Weights of a small GPT-style language model, trained from scratch on English Wikipedia: no biases in attention or MLP, a variant of Muon for these matrices.
Each number is 200 + 30 x the weight over its row's rms, rounded and kept within 0 to 999. Layers, rows and columns count from 0. The size before them is the row's rms in percent of the matrix's.

# up: layer 10 MLP up, 320x128, rms 0.203, rows 303-319, columns 0-127
# down: layer 10 MLP down (transposed), 320x128, rms 0.0801, rows 303-319, columns 0-127
# gate: layer 10 MLP gate, 320x128, rms 0.215, rows 304-319, columns 0-127
up303,087,228,203,178,226,186,216,170,210,252,231,273,158,181,194,180,210,225,237,159,166,171,172,196,194,205,196,183,227,222,220,176,102,220,160,213,178,213,187,244,176,178,219,217,181,181,194,206,254,234,231,140,194,155,171,229,201,159,181,234,197,161,174,189,199,230,200,172,239,185,197,207,221,156,173,165,196,162,212,203,149,230,249,226,181,144,217,149,216,192,229,228,205,133,221,228,154,214,223,231,154,233,181,160,182,253,223,205,203,240,224,186,225,196,167,222,177,219,238,202,248,176,197,189,207,212,163,185,236
down303,087,200,234,194,204,233,192,204,196,260,188,179,181,205,206,290,201,216,191,197,196,200,174,192,226,240,253,214,232,188,210,301,231,169,238,259,176,167,150,221,188,193,214,207,194,235,225,211,225,239,196,180,223,193,160,218,211,195,227,179,257,245,188,193,193,210,248,192,171,199,210,241,203,187,240,246,212,204,229,162,214,160,176,166,220,239,204,169,218,244,195,244,223,167,254,237,206,174,183,216,231,166,219,220,223,190,246,211,159,228,160,196,167,233,115,220,182,197,190,208,159,165,193,158,210,228,222,230,200
gate304,098,186,221,217,225,198,239,234,222,291,170,218,166,222,181,205,185,167,207,221,192,173,220,150,210,199,125,187,179,202,191,210,170,196,166,288,182,182,222,248,191,188,250,184,195,239,214,200,202,176,203,201,241,133,208,243,237,212,191,232,191,190,181,223,206,226,226,247,174,190,198,182,273,167,234,202,192,191,154,214,189,154,216,156,208,202,161,183,193,214,249,244,142,206,192,238,179,214,160,198,191,194,194,173,211,203,223,222,217,215,202,182,158,189,208,244,248,164,144,225,232,123,175,188,171,185,226,186,196
up304,096,209,176,167,246,129,232,206,127,221,221,187,215,159,196,172,193,220,188,210,209,205,228,169,230,209,221,212,146,197,210,243,193,207,202,169,218,240,261,206,205,201,144,208,177,153,173,152,187,219,206,204,173,243,164,210,180,192,210,215,173,218,173,204,177,151,219,215,233,154,171,202,155,149,166,197,187,208,167,207,188,261,234,203,180,136,162,223,213,250,125,192,203,173,219,188,214,215,215,218,172,194,239,189,158,226,227,244,141,189,199,231,196,212,236,195,143,189,196,188,145,153,205,209,238,177,177,151,182
down304,098,202,208,188,137,194,220,213,204,169,174,246,184,202,207,199,159,219,238,252,234,179,201,169,187,184,203,236,219,271,152,196,202,180,154,235,201,191,197,195,249,216,251,227,209,153,206,202,170,190,261,203,218,226,195,223,194,220,206,217,223,210,182,184,245,200,156,253,206,194,167,236,252,157,209,214,172,174,189,260,179,258,222,205,207,187,122,256,205,181,175,225,201,216,235,201,194,250,193,188,174,223,230,204,136,218,207,171,158,154,187,190,165,223,211,234,156,182,229,137,183,197,135,240,220,218,203,184,194
gate305,106,166,191,213,232,156,211,167,170,206,236,210,228,219,180,206,267,225,265,170,173,171,173,182,180,250,234,249,180,189,248,191,172,189,209,197,190,216,231,198,185,247,271,209,166,252,179,186,222,236,233,233,137,197,189,213,176,196,253,187,249,201,219,182,157,192,178,228,164,238,193,179,187,224,199,222,147,258,231,266,175,294,193,200,222,184,179,185,243,228,186,184,187,174,195,177,200,226,169,195,197,190,199,220,198,221,165,248,193,203,217,213,194,216,174,208,169,181,215,231,181,176,154,197,241,254,243,190,206
up305,103,208,188,175,218,169,198,241,252,224,188,185,210,179,166,151,214,182,226,178,182,152,216,179,221,170,179,228,167,212,177,236,251,245,219,209,180,217,204,215,208,186,282,188,147,222,232,196,231,186,203,204,235,235,218,220,183,175,142,107,228,193,217,203,179,240,180,195,197,211,204,185,191,203,198,206,217,177,197,251,257,218,213,212,161,204,162,200,224,201,262,171,219,192,166,167,238,239,173,179,227,182,200,246,179,233,171,187,225,253,189,186,188,210,204,210,171,222,218,143,247,232,156,180,229,130,180,132,175
down305,097,182,225,190,193,197,219,225,173,192,166,211,226,204,245,242,182,212,180,232,188,181,231,211,172,213,199,186,200,211,237,231,197,223,154,248,148,194,157,157,265,191,246,199,173,155,150,111,209,175,215,189,173,205,189,191,188,197,207,215,262,248,241,220,250,188,146,203,147,204,187,180,204,190,248,195,198,212,169,139,172,173,204,172,225,249,246,208,137,194,193,173,213,197,203,217,228,208,234,213,238,160,219,187,169,152,211,182,195,179,170,212,115,215,215,200,215,163,205,215,172,163,217,232,159,171,236,217,230
gate306,098,222,207,201,168,219,206,194,281,238,227,248,181,199,197,172,165,195,156,194,232,222,163,239,212,226,171,178,177,203,133,220,162,186,197,184,124,162,215,218,191,194,182,199,198,161,185,216,160,190,197,188,167,224,220,208,221,189,245,263,241,166,203,171,184,213,218,255,250,176,213,200,273,192,236,139,190,209,185,180,173,201,218,240,173,191,160,175,197,260,177,197,206,255,209,210,162,188,221,188,171,209,175,198,174,161,238,170,151,179,246,193,233,240,261,213,206,165,171,164,204,218,171,199,193,164,164,223,225
up306,084,234,188,161,166,275,207,168,206,214,220,175,244,197,203,202,175,172,179,201,189,187,228,239,216,223,199,173,181,190,182,215,195,148,230,190,214,178,254,230,180,143,190,173,150,158,178,191,233,190,193,215,226,178,151,218,173,241,222,210,224,259,186,176,231,189,218,258,181,124,192,239,185,193,175,197,199,216,200,221,217,150,192,206,174,190,134,191,232,172,162,220,222,199,113,221,171,190,246,207,170,179,230,245,247,135,192,182,210,188,225,255,183,191,195,226,160,149,185,203,180,229,223,163,195,210,170,178,233
down306,094,233,166,223,192,229,185,153,164,180,194,267,226,218,197,190,160,200,201,194,172,221,172,218,191,246,158,201,177,210,135,233,171,197,192,231,170,205,222,195,204,147,197,201,192,204,188,172,193,245,225,150,156,216,200,168,186,198,203,227,246,209,198,205,213,195,226,240,231,159,242,184,253,156,229,196,182,202,172,205,218,200,215,290,169,209,162,210,201,221,145,265,171,242,223,202,202,230,234,187,237,204,164,224,146,147,216,206,188,223,226,220,190,240,169,178,206,163,199,202,226,179,246,208,176,98,191,234,195
gate307,116,199,277,179,234,153,193,218,261,191,230,243,233,149,197,211,189,173,173,205,208,197,131,197,192,186,187,216,201,176,208,222,196,240,178,229,195,217,207,227,148,237,246,160,216,225,229,209,261,205,208,219,186,218,170,173,199,194,169,204,158,242,219,191,218,187,235,263,195,227,173,208,171,220,181,177,199,236,128,194,232,243,220,191,166,207,201,206,203,212,217,191,227,231,255,213,194,234,216,266,196,189,189,230,143,261,174,205,176,204,198,222,216,203,176,205,146,239,196,175,279,193,144,141,192,200,203,226,178
up307,114,175,238,167,250,152,188,115,186,208,219,173,218,197,226,195,242,182,210,195,218,209,226,177,186,186,211,198,221,209,216,303,222,180,173,254,227,248,183,175,143,226,208,197,241,241,214,171,207,174,234,207,221,150,230,239,173,233,178,184,210,161,185,199,171,220,181,161,253,197,163,173,192,147,174,217,216,194,241,209,214,218,250,211,202,206,158,244,231,179,168,186,183,199,221,234,245,254,179,234,220,226,216,177,176,195,234,233,166,162,212,199,218,229,171,218,142,167,162,210,215,191,209,243,221,174,212,157,206
down307,101,214,221,239,154,242,218,194,134,270,123,145,193,200,203,173,190,161,162,245,173,203,190,204,224,218,185,172,225,193,160,213,228,198,224,164,181,173,201,238,215,210,221,189,221,212,229,250,191,214,195,176,190,195,232,179,231,183,194,191,199,196,231,214,197,235,249,222,143,204,200,185,210,225,218,209,235,202,228,212,211,175,183,159,219,208,258,203,176,204,173,222,177,235,211,224,177,215,226,155,204,162,147,143,257,237,150,227,188,185,256,149,198,233,184,186,257,171,222,208,174,244,224,262,192,239,208,170,155
gate308,112,194,233,175,227,168,223,170,148,193,205,183,169,193,256,242,202,205,199,220,200,218,220,181,196,219,200,199,218,205,212,213,253,189,245,205,229,212,179,224,134,215,202,196,189,223,191,151,214,164,202,205,144,204,172,161,205,239,190,229,217,163,196,169,205,217,230,243,183,182,191,218,208,170,243,131,206,216,194,209,95,223,233,160,185,185,202,190,198,208,180,169,181,222,163,220,202,244,195,223,162,309,168,171,241,192,234,162,175,195,241,236,193,149,203,233,233,220,235,241,185,163,200,156,211,218,227,181,250
up308,106,189,154,148,216,175,218,163,195,188,182,186,149,291,173,205,204,180,235,230,187,229,221,173,200,187,238,218,229,170,208,174,186,201,231,291,206,239,208,209,214,233,225,205,221,194,229,253,217,193,220,199,158,221,221,174,195,202,209,201,213,193,145,170,190,188,193,228,217,168,172,212,214,172,185,150,157,220,197,147,233,234,187,186,246,192,203,158,170,160,223,235,223,184,259,230,215,128,187,218,231,181,199,207,246,191,209,270,209,180,187,216,189,191,203,179,221,162,232,239,227,162,271,212,173,139,214,214,199
down308,112,209,225,201,160,217,180,194,215,206,176,236,245,142,172,179,160,212,228,226,214,208,162,218,241,205,200,257,209,175,199,210,189,198,169,190,188,184,220,184,216,163,233,201,213,182,192,192,219,185,224,199,219,254,262,226,203,149,174,165,253,148,177,206,170,191,199,191,180,196,198,199,236,286,233,272,275,266,184,193,216,159,186,213,192,271,215,183,227,223,198,210,167,196,246,179,226,238,226,198,209,210,207,204,154,207,171,209,185,200,267,148,254,215,210,197,200,171,162,186,223,205,214,208,175,144,243,170,171
gate309,104,224,210,180,181,203,204,150,211,193,224,200,225,146,152,162,257,204,177,221,192,210,189,225,199,228,143,193,214,181,170,227,153,178,198,222,293,160,189,198,236,256,198,187,223,248,219,172,144,282,202,240,227,198,185,154,188,204,203,188,145,234,242,204,255,208,182,176,204,251,207,207,186,229,222,211,212,251,208,237,170,206,156,206,168,210,195,192,239,204,192,212,202,195,172,183,204,219,183,240,207,150,237,241,229,198,245,201,171,207,220,191,195,130,234,169,253,197,201,165,228,205,176,151,189,242,195,189,209
up309,094,152,211,168,146,194,187,156,233,188,255,179,204,251,225,188,248,180,196,191,256,203,186,178,181,237,269,227,194,183,190,167,243,210,188,199,131,208,144,141,230,208,160,139,216,185,158,206,214,179,184,132,192,217,246,166,145,184,169,223,236,222,201,159,221,177,180,218,184,164,199,193,188,191,207,177,166,191,190,204,219,213,277,149,207,243,197,223,173,182,178,200,236,203,212,175,231,194,189,187,193,218,227,250,196,186,208,224,234,196,212,160,203,262,190,208,215,213,189,167,209,169,175,212,198,142,219,257,206
down309,097,232,130,196,233,198,242,237,218,173,174,207,216,161,232,238,209,212,192,173,175,212,198,220,170,210,186,191,195,191,153,156,170,188,196,190,216,201,248,137,228,217,211,148,212,221,188,241,187,197,203,215,134,168,189,171,179,189,188,204,176,212,184,222,180,199,246,171,135,204,182,195,190,216,181,126,278,230,212,137,255,219,140,240,217,158,187,248,201,230,202,198,186,204,181,148,210,157,159,164,174,195,212,216,189,226,231,187,186,172,183,237,152,187,168,161,190,184,218,120,187,207,212,211,213,181,236,225,178
gate310,093,189,216,210,163,235,239,216,235,221,183,217,109,159,228,218,281,195,173,191,191,214,211,204,191,174,192,216,195,150,261,178,201,165,226,172,264,211,166,196,219,225,190,161,209,243,250,180,246,203,197,212,207,209,151,261,228,210,173,174,212,199,199,165,208,219,205,195,198,159,153,201,182,202,200,177,170,224,211,208,198,131,173,164,234,236,229,182,202,180,203,156,217,191,165,184,223,207,202,168,229,152,221,218,254,243,164,229,213,185,222,177,181,148,188,200,181,182,239,198,195,255,231,238,259,227,228,157,178
up310,077,191,187,244,236,196,216,165,193,210,219,149,275,201,198,142,171,211,215,235,193,200,183,175,243,238,218,196,171,256,178,194,214,203,195,254,190,197,267,179,167,181,204,217,179,192,189,231,179,188,232,203,202,150,267,183,194,192,223,225,210,236,246,219,226,174,208,198,196,204,204,216,189,225,159,250,241,186,167,160,195,258,219,197,164,175,212,233,216,202,189,221,220,146,223,197,146,212,175,221,181,252,153,204,200,190,240,215,138,209,195,243,169,205,195,285,240,145,195,192,210,153,218,180,165,209,140,212,214
down310,095,183,205,208,233,217,213,197,203,229,195,161,140,194,248,168,234,197,174,186,259,238,232,221,204,163,223,150,158,198,216,221,164,195,216,231,187,201,193,226,153,166,214,179,204,183,180,172,174,221,225,168,140,159,224,223,164,194,219,220,280,217,189,156,198,191,220,221,180,202,184,195,187,159,281,235,185,238,192,254,235,218,185,182,157,231,201,180,218,152,221,184,222,194,158,209,220,205,188,170,226,235,207,191,219,174,231,193,173,246,212,232,196,257,280,266,178,162,225,232,248,198,184,197,186,216,216,159,229
gate311,105,262,248,168,215,194,230,203,200,241,184,177,191,208,195,200,198,233,154,209,219,188,177,194,214,211,180,183,232,166,238,180,189,210,233,258,197,223,136,195,218,166,198,195,194,233,165,253,230,206,220,167,170,165,220,214,262,250,180,160,164,215,143,171,232,210,122,194,193,152,168,197,233,171,194,178,156,199,209,203,244,171,134,232,179,141,191,218,187,202,208,211,230,239,189,203,160,192,188,229,175,216,214,221,198,243,243,190,166,206,141,195,222,178,167,246,213,250,187,251,200,207,264,212,163,174,213,192,191
up311,103,221,243,155,209,230,217,217,165,183,165,174,140,207,271,100,194,232,219,214,219,144,171,134,266,209,228,214,189,219,192,234,180,191,248,254,242,182,164,152,205,202,221,201,199,167,218,183,201,188,206,202,222,176,189,187,178,242,208,162,203,206,157,207,239,161,156,227,223,195,220,274,192,214,207,158,195,189,185,179,219,222,178,230,212,199,182,246,195,181,210,179,226,181,260,204,223,200,167,203,179,195,178,209,170,242,202,158,225,213,213,174,210,194,206,206,172,164,208,199,183,248,159,182,192,182,239,122,191
down311,104,219,218,185,173,211,213,208,267,206,203,164,244,203,207,248,184,261,170,167,162,206,194,208,231,237,207,193,207,246,164,186,177,194,207,185,195,152,234,232,221,182,217,153,204,208,155,203,237,244,183,179,220,137,231,197,167,198,224,219,256,206,140,182,147,260,172,208,252,195,202,155,155,164,172,169,196,205,204,209,227,174,215,167,205,185,168,220,185,196,172,156,210,203,155,169,225,183,175,206,189,237,203,201,229,236,168,212,230,223,209,196,190,138,225,158,139,230,198,171,181,165,245,188,224,179,150,163,265
gate312,099,145,212,159,228,195,192,179,221,221,176,206,175,147,212,205,210,173,231,154,240,206,225,236,161,156,197,179,210,205,206,177,228,226,148,215,228,200,268,168,207,237,246,197,177,207,271,208,234,221,186,155,230,169,183,201,229,188,278,187,178,153,203,207,191,196,222,208,213,164,156,177,187,184,209,212,230,141,263,189,199,163,180,234,185,166,194,192,196,239,179,133,282,213,240,167,194,162,202,197,166,230,186,216,151,193,210,154,164,176,182,215,196,217,231,181,198,217,201,192,184,256,248,232,196,170,222,187,212
up312,089,169,223,196,182,221,190,179,194,218,173,181,194,190,256,173,216,155,230,242,205,184,216,187,228,232,196,214,153,228,223,216,204,249,207,143,150,231,184,207,172,191,215,251,171,238,168,232,183,225,184,203,203,269,219,226,186,159,225,165,206,176,127,226,205,218,195,243,179,205,175,244,161,190,183,170,199,243,194,169,190,166,159,178,192,196,145,217,194,166,200,243,174,238,220,146,182,169,187,196,292,219,205,167,174,193,209,240,188,162,180,193,177,249,190,174,159,157,214,185,191,140,194,147,197,263,187,208,203
down312,095,180,200,216,216,245,220,174,217,218,180,178,228,209,232,196,165,172,178,206,221,207,205,222,177,182,200,189,219,196,177,202,214,195,162,211,190,140,197,205,151,220,127,158,183,249,134,201,228,176,213,205,166,136,177,184,179,241,258,217,175,184,197,151,143,235,224,223,166,201,182,187,265,207,202,222,209,142,159,251,224,225,224,216,241,275,189,199,210,193,168,240,247,203,215,149,167,156,160,212,195,181,215,172,184,202,239,209,190,188,178,202,207,255,186,144,167,171,208,214,209,235,144,168,177,151,201,198,222
gate313,105,247,210,196,169,175,183,207,175,171,244,231,185,218,162,253,215,184,142,183,197,204,143,220,236,218,209,154,205,177,180,118,256,199,200,191,212,218,190,219,232,209,223,198,215,207,221,226,195,208,189,214,204,213,214,270,184,271,189,214,239,249,231,194,182,182,155,224,149,227,170,214,206,162,257,200,233,211,214,212,158,142,171,181,198,200,274,182,191,230,198,186,189,181,229,137,219,234,153,191,224,264,225,207,239,175,195,147,162,192,197,193,238,251,187,182,180,226,212,213,200,215,206,241,198,192,239,164,190
up313,104,225,206,209,251,225,191,175,213,216,241,178,187,191,166,198,279,123,204,247,188,218,235,198,251,245,212,176,215,193,174,193,185,218,228,200,183,234,179,251,211,156,229,256,173,233,197,202,204,203,147,285,205,208,157,237,209,198,165,198,166,215,243,179,174,183,249,245,216,255,199,241,225,269,241,249,182,180,196,210,189,181,224,196,215,230,202,173,139,219,218,230,186,241,171,248,222,162,204,229,191,193,175,219,223,164,193,210,208,164,221,219,189,160,199,180,194,186,181,149,185,178,184,195,235,212,216,206,247
down313,103,233,105,184,223,190,171,187,122,187,172,182,199,225,219,147,206,204,205,174,197,208,129,210,148,206,167,183,176,195,197,232,268,232,220,199,189,227,236,212,177,221,201,200,178,198,146,200,204,238,230,171,213,196,197,197,213,212,140,208,219,239,211,196,203,195,171,217,202,211,183,171,215,162,233,166,230,262,186,219,168,234,204,218,201,168,220,165,213,226,174,204,214,126,231,224,206,209,204,218,227,224,176,194,221,226,178,178,202,208,260,225,229,195,270,190,182,173,255,187,189,188,143,188,204,144,250,133,203
gate314,111,179,179,215,163,208,251,176,157,163,183,216,231,182,197,219,253,186,195,238,197,140,166,218,217,130,186,225,200,199,235,142,205,227,235,166,199,207,160,143,182,252,206,155,194,208,216,221,167,251,235,217,221,181,257,249,232,195,175,215,214,202,158,214,190,161,202,198,203,212,231,195,217,197,208,152,192,253,194,233,212,179,213,201,197,140,199,193,191,206,161,132,174,205,214,155,228,189,212,193,154,196,238,167,220,161,208,185,187,175,222,234,174,185,188,209,253,164,167,231,269,142,174,214,246,156,213,182,207
up314,106,185,216,162,224,215,187,207,180,229,159,232,169,211,258,200,217,161,218,266,216,202,211,224,218,221,185,252,180,203,162,261,216,230,229,217,174,232,200,196,225,205,217,142,211,219,228,185,232,284,208,215,201,208,193,208,244,176,218,220,213,209,220,192,265,175,235,251,183,188,192,227,202,224,183,180,181,172,198,169,185,197,196,210,152,231,177,193,189,224,208,181,183,259,195,238,216,132,181,209,234,198,201,186,282,184,240,133,191,270,212,169,219,198,141,217,235,217,199,208,254,219,149,233,199,211,194,219,243
down314,104,151,179,150,221,204,171,240,195,175,223,224,222,180,165,210,248,204,203,158,231,190,217,183,164,183,163,209,148,219,209,183,212,186,215,234,162,133,127,262,183,153,218,187,199,223,176,215,217,238,178,201,217,239,157,249,193,206,203,172,248,219,206,126,229,203,201,229,211,181,202,208,156,190,160,230,207,210,192,187,173,171,238,194,169,129,198,230,192,219,225,180,196,195,212,251,226,200,206,229,251,207,188,195,240,273,174,193,207,219,165,215,162,161,167,164,175,209,271,183,178,185,176,217,231,161,182,236,190
gate315,102,221,162,174,236,210,225,164,194,206,213,163,170,213,188,227,225,181,200,248,191,229,194,220,214,259,155,187,178,205,187,251,248,162,202,216,241,162,108,219,206,210,207,194,184,218,201,246,219,189,193,206,146,142,165,213,204,179,225,201,203,221,203,166,236,216,202,177,200,172,214,199,212,157,186,216,190,234,134,179,165,205,206,172,182,189,181,226,259,83,183,191,178,209,188,210,175,214,220,208,215,184,180,257,176,215,183,203,176,196,187,201,204,226,173,201,171,228,235,234,221,208,172,158,252,295,216,228,203
up315,110,162,199,238,238,192,212,204,218,185,209,182,87,218,221,262,203,151,235,208,201,170,219,225,166,164,213,203,228,183,198,247,196,162,236,204,256,202,192,198,244,211,213,181,199,241,231,212,237,158,209,245,187,215,217,216,232,172,201,181,185,210,172,220,147,200,260,243,189,171,256,237,218,201,180,171,176,215,195,155,200,187,228,226,139,248,208,118,203,234,202,214,260,222,249,181,189,215,216,185,242,204,172,262,205,239,208,217,217,216,182,204,194,212,175,190,191,219,238,194,210,211,188,169,222,245,228,171,184
down315,104,206,179,229,225,180,162,229,216,217,211,177,236,197,265,270,162,199,175,159,203,177,210,208,191,147,225,188,175,194,180,206,180,145,171,212,195,214,154,205,211,250,193,183,175,171,189,230,158,219,208,208,136,188,229,196,193,216,218,246,171,138,193,210,171,284,210,209,211,161,196,193,226,231,153,220,196,187,193,252,200,208,213,172,253,241,189,183,210,210,126,222,173,208,178,223,224,201,211,187,279,203,194,239,163,178,234,253,258,213,203,177,226,232,157,136,163,198,230,218,177,185,208,174,231,197,219,209,220
gate316,108,251,203,253,220,230,182,174,197,215,254,199,184,173,232,220,199,238,199,130,160,170,183,180,210,207,194,211,215,239,246,183,201,265,171,151,141,200,248,232,196,198,181,187,216,205,211,242,173,179,190,211,218,223,235,231,199,211,242,195,159,177,198,211,188,208,135,175,204,233,187,184,213,183,270,225,167,207,164,213,145,216,210,160,239,227,176,225,163,206,216,269,163,182,170,242,188,215,235,200,248,231,192,204,228,215,198,214,149,229,251,191,249,230,193,173,204,185,171,156,194,210,232,200,192,274,223,181,234
up316,114,210,197,144,201,218,215,179,196,258,180,245,195,208,191,229,162,176,225,173,212,185,227,221,165,189,196,212,171,199,152,172,206,124,180,177,171,159,170,226,174,165,110,196,255,229,180,216,212,222,216,233,185,169,250,215,234,205,237,198,151,209,203,182,241,194,148,191,143,182,219,180,211,145,158,194,255,185,222,151,206,215,235,230,204,221,173,224,240,208,183,190,212,202,173,129,218,179,227,213,197,216,186,169,210,150,173,171,245,229,191,225,195,166,226,200,168,218,202,223,172,199,232,231,219,250,235,169,149
down316,107,175,233,157,235,207,216,211,255,200,214,207,232,211,179,207,200,210,203,226,232,204,249,207,221,194,208,227,248,228,173,206,184,198,202,267,200,186,202,211,239,183,267,139,189,210,183,166,232,155,205,201,192,166,231,203,203,152,200,204,196,199,145,223,144,198,193,185,179,210,223,190,226,165,228,193,185,197,250,195,170,192,177,207,216,219,212,238,168,203,158,273,224,185,259,224,177,218,131,143,159,122,214,200,115,193,208,142,211,241,204,159,170,167,186,163,188,184,196,154,206,179,194,221,164,203,217,174,171
gate317,109,213,220,197,171,226,189,213,228,274,219,183,178,262,191,140,203,268,247,189,232,191,182,215,232,210,169,222,188,155,249,267,215,225,196,201,227,166,194,275,168,178,201,206,176,189,245,196,182,207,204,186,251,228,234,215,159,223,152,187,187,184,269,227,229,227,188,185,227,166,172,207,237,239,213,186,202,177,173,213,204,176,174,237,213,160,205,186,213,201,220,204,211,213,138,191,250,187,233,213,186,213,132,161,156,211,217,167,160,175,232,229,155,190,185,204,167,132,186,217,190,225,244,201,215,213,209,186,206
up317,109,154,237,200,199,197,209,152,227,192,192,192,180,197,238,223,241,238,193,150,222,165,182,229,221,211,199,197,156,174,216,205,204,202,204,178,273,137,180,239,279,248,171,224,234,213,213,149,178,243,201,184,168,209,200,200,214,208,151,209,209,194,195,263,217,189,187,223,218,197,244,248,207,250,188,204,179,215,174,224,177,153,207,215,210,192,230,197,175,209,221,189,189,193,120,226,213,209,234,192,189,222,228,207,165,214,239,182,133,165,212,228,206,213,210,236,181,209,223,180,98,166,173,214,236,175,231,153,164
down317,110,216,229,212,211,207,248,243,213,239,206,193,167,206,195,194,284,178,183,176,179,175,270,161,192,243,163,154,217,228,229,228,217,155,212,240,147,166,200,200,165,166,184,226,213,211,153,275,145,162,193,165,224,202,187,233,183,167,184,227,220,202,208,225,186,233,195,172,188,223,180,196,168,138,217,179,170,217,230,237,183,200,179,161,220,226,191,226,183,238,199,203,166,231,178,191,213,215,145,211,228,254,217,180,255,217,188,180,194,215,139,235,169,249,221,190,167,197,151,245,223,217,214,158,205,181,215,215,237
gate318,098,209,228,187,176,191,264,210,239,222,178,223,199,217,197,244,237,181,200,187,202,242,178,210,216,209,148,176,177,209,229,214,156,160,176,241,238,176,184,239,189,187,159,203,218,206,192,194,215,131,170,231,204,219,213,215,257,196,224,188,240,213,223,203,206,232,180,198,172,145,172,220,183,149,207,164,207,218,178,219,179,140,110,228,218,214,214,184,155,154,176,211,190,182,114,201,200,249,243,199,141,168,174,218,252,218,162,164,238,212,225,205,157,185,182,195,168,139,190,234,177,195,227,204,230,215,174,171,217
up318,098,178,213,221,226,211,225,201,169,159,180,157,189,152,217,154,245,209,226,182,229,224,226,176,185,174,191,227,224,156,192,225,259,171,224,197,157,237,220,128,158,209,188,236,242,164,210,153,192,218,212,188,180,148,230,202,167,213,150,212,202,208,218,196,211,192,245,210,223,249,194,187,181,243,152,258,180,236,157,216,170,222,235,178,180,218,173,169,195,225,207,171,204,146,273,163,167,196,178,195,182,155,216,163,143,201,194,224,251,148,200,179,211,215,263,208,182,207,154,176,217,201,192,158,198,201,211,158,179
down318,100,225,174,183,187,186,230,191,196,173,228,168,201,158,202,238,144,203,173,195,192,214,247,191,189,167,202,189,171,244,202,169,236,221,190,264,184,180,182,205,261,233,257,197,223,192,212,266,214,203,164,189,233,248,133,150,242,171,183,175,150,195,173,231,202,129,170,203,150,253,174,218,203,204,199,199,242,186,160,148,203,209,195,177,191,205,236,248,244,191,221,217,201,204,174,215,163,199,232,215,233,232,199,167,235,146,233,162,231,194,150,178,272,179,207,237,215,197,190,171,181,215,171,229,216,170,204,187,223
gate319,111,189,213,174,227,183,164,262,204,139,148,199,190,218,188,180,188,189,191,223,241,172,199,176,187,202,213,160,172,158,261,241,235,192,152,176,194,203,199,156,218,179,202,218,235,182,230,184,155,231,153,248,155,207,199,210,158,224,230,187,196,188,247,152,154,200,133,237,213,154,175,220,258,166,220,253,209,181,239,236,170,165,245,175,186,208,205,195,222,207,168,162,181,212,228,132,219,211,179,258,222,201,217,211,180,191,177,192,159,175,171,150,171,219,202,202,190,165,218,193,185,227,142,183,236,160,185,176,199
up319,100,212,227,174,156,236,196,280,223,200,178,235,226,240,193,246,194,182,179,203,207,193,172,158,216,224,232,162,153,177,215,188,147,161,192,230,204,195,218,256,233,220,246,184,217,221,222,182,192,256,181,243,249,111,170,199,195,207,161,195,238,221,196,218,210,166,184,166,176,191,193,212,195,232,234,199,173,204,243,194,223,209,240,169,173,165,186,221,184,212,207,247,243,219,127,223,201,225,234,213,197,191,239,196,207,183,157,158,197,177,151,166,216,223,247,231,193,199,234,172,235,231,140,247,186,198,210,243,216
down319,097,250,178,236,199,175,192,214,150,184,200,219,222,210,119,132,180,209,234,141,206,240,175,195,258,202,199,234,222,223,212,143,207,197,191,185,215,143,226,181,190,218,215,190,154,190,210,236,142,198,232,220,122,218,194,230,251,193,219,254,193,248,191,170,149,194,192,190,202,204,227,198,177,188,216,173,174,220,144,220,203,206,181,186,174,237,165,178,216,173,221,192,155,274,199,201,238,172,227,164,198,170,185,226,166,197,229,167,186,196,209,181,220,220,188,157,181,162,213,189,183,139,194,203,252,195,196,145,179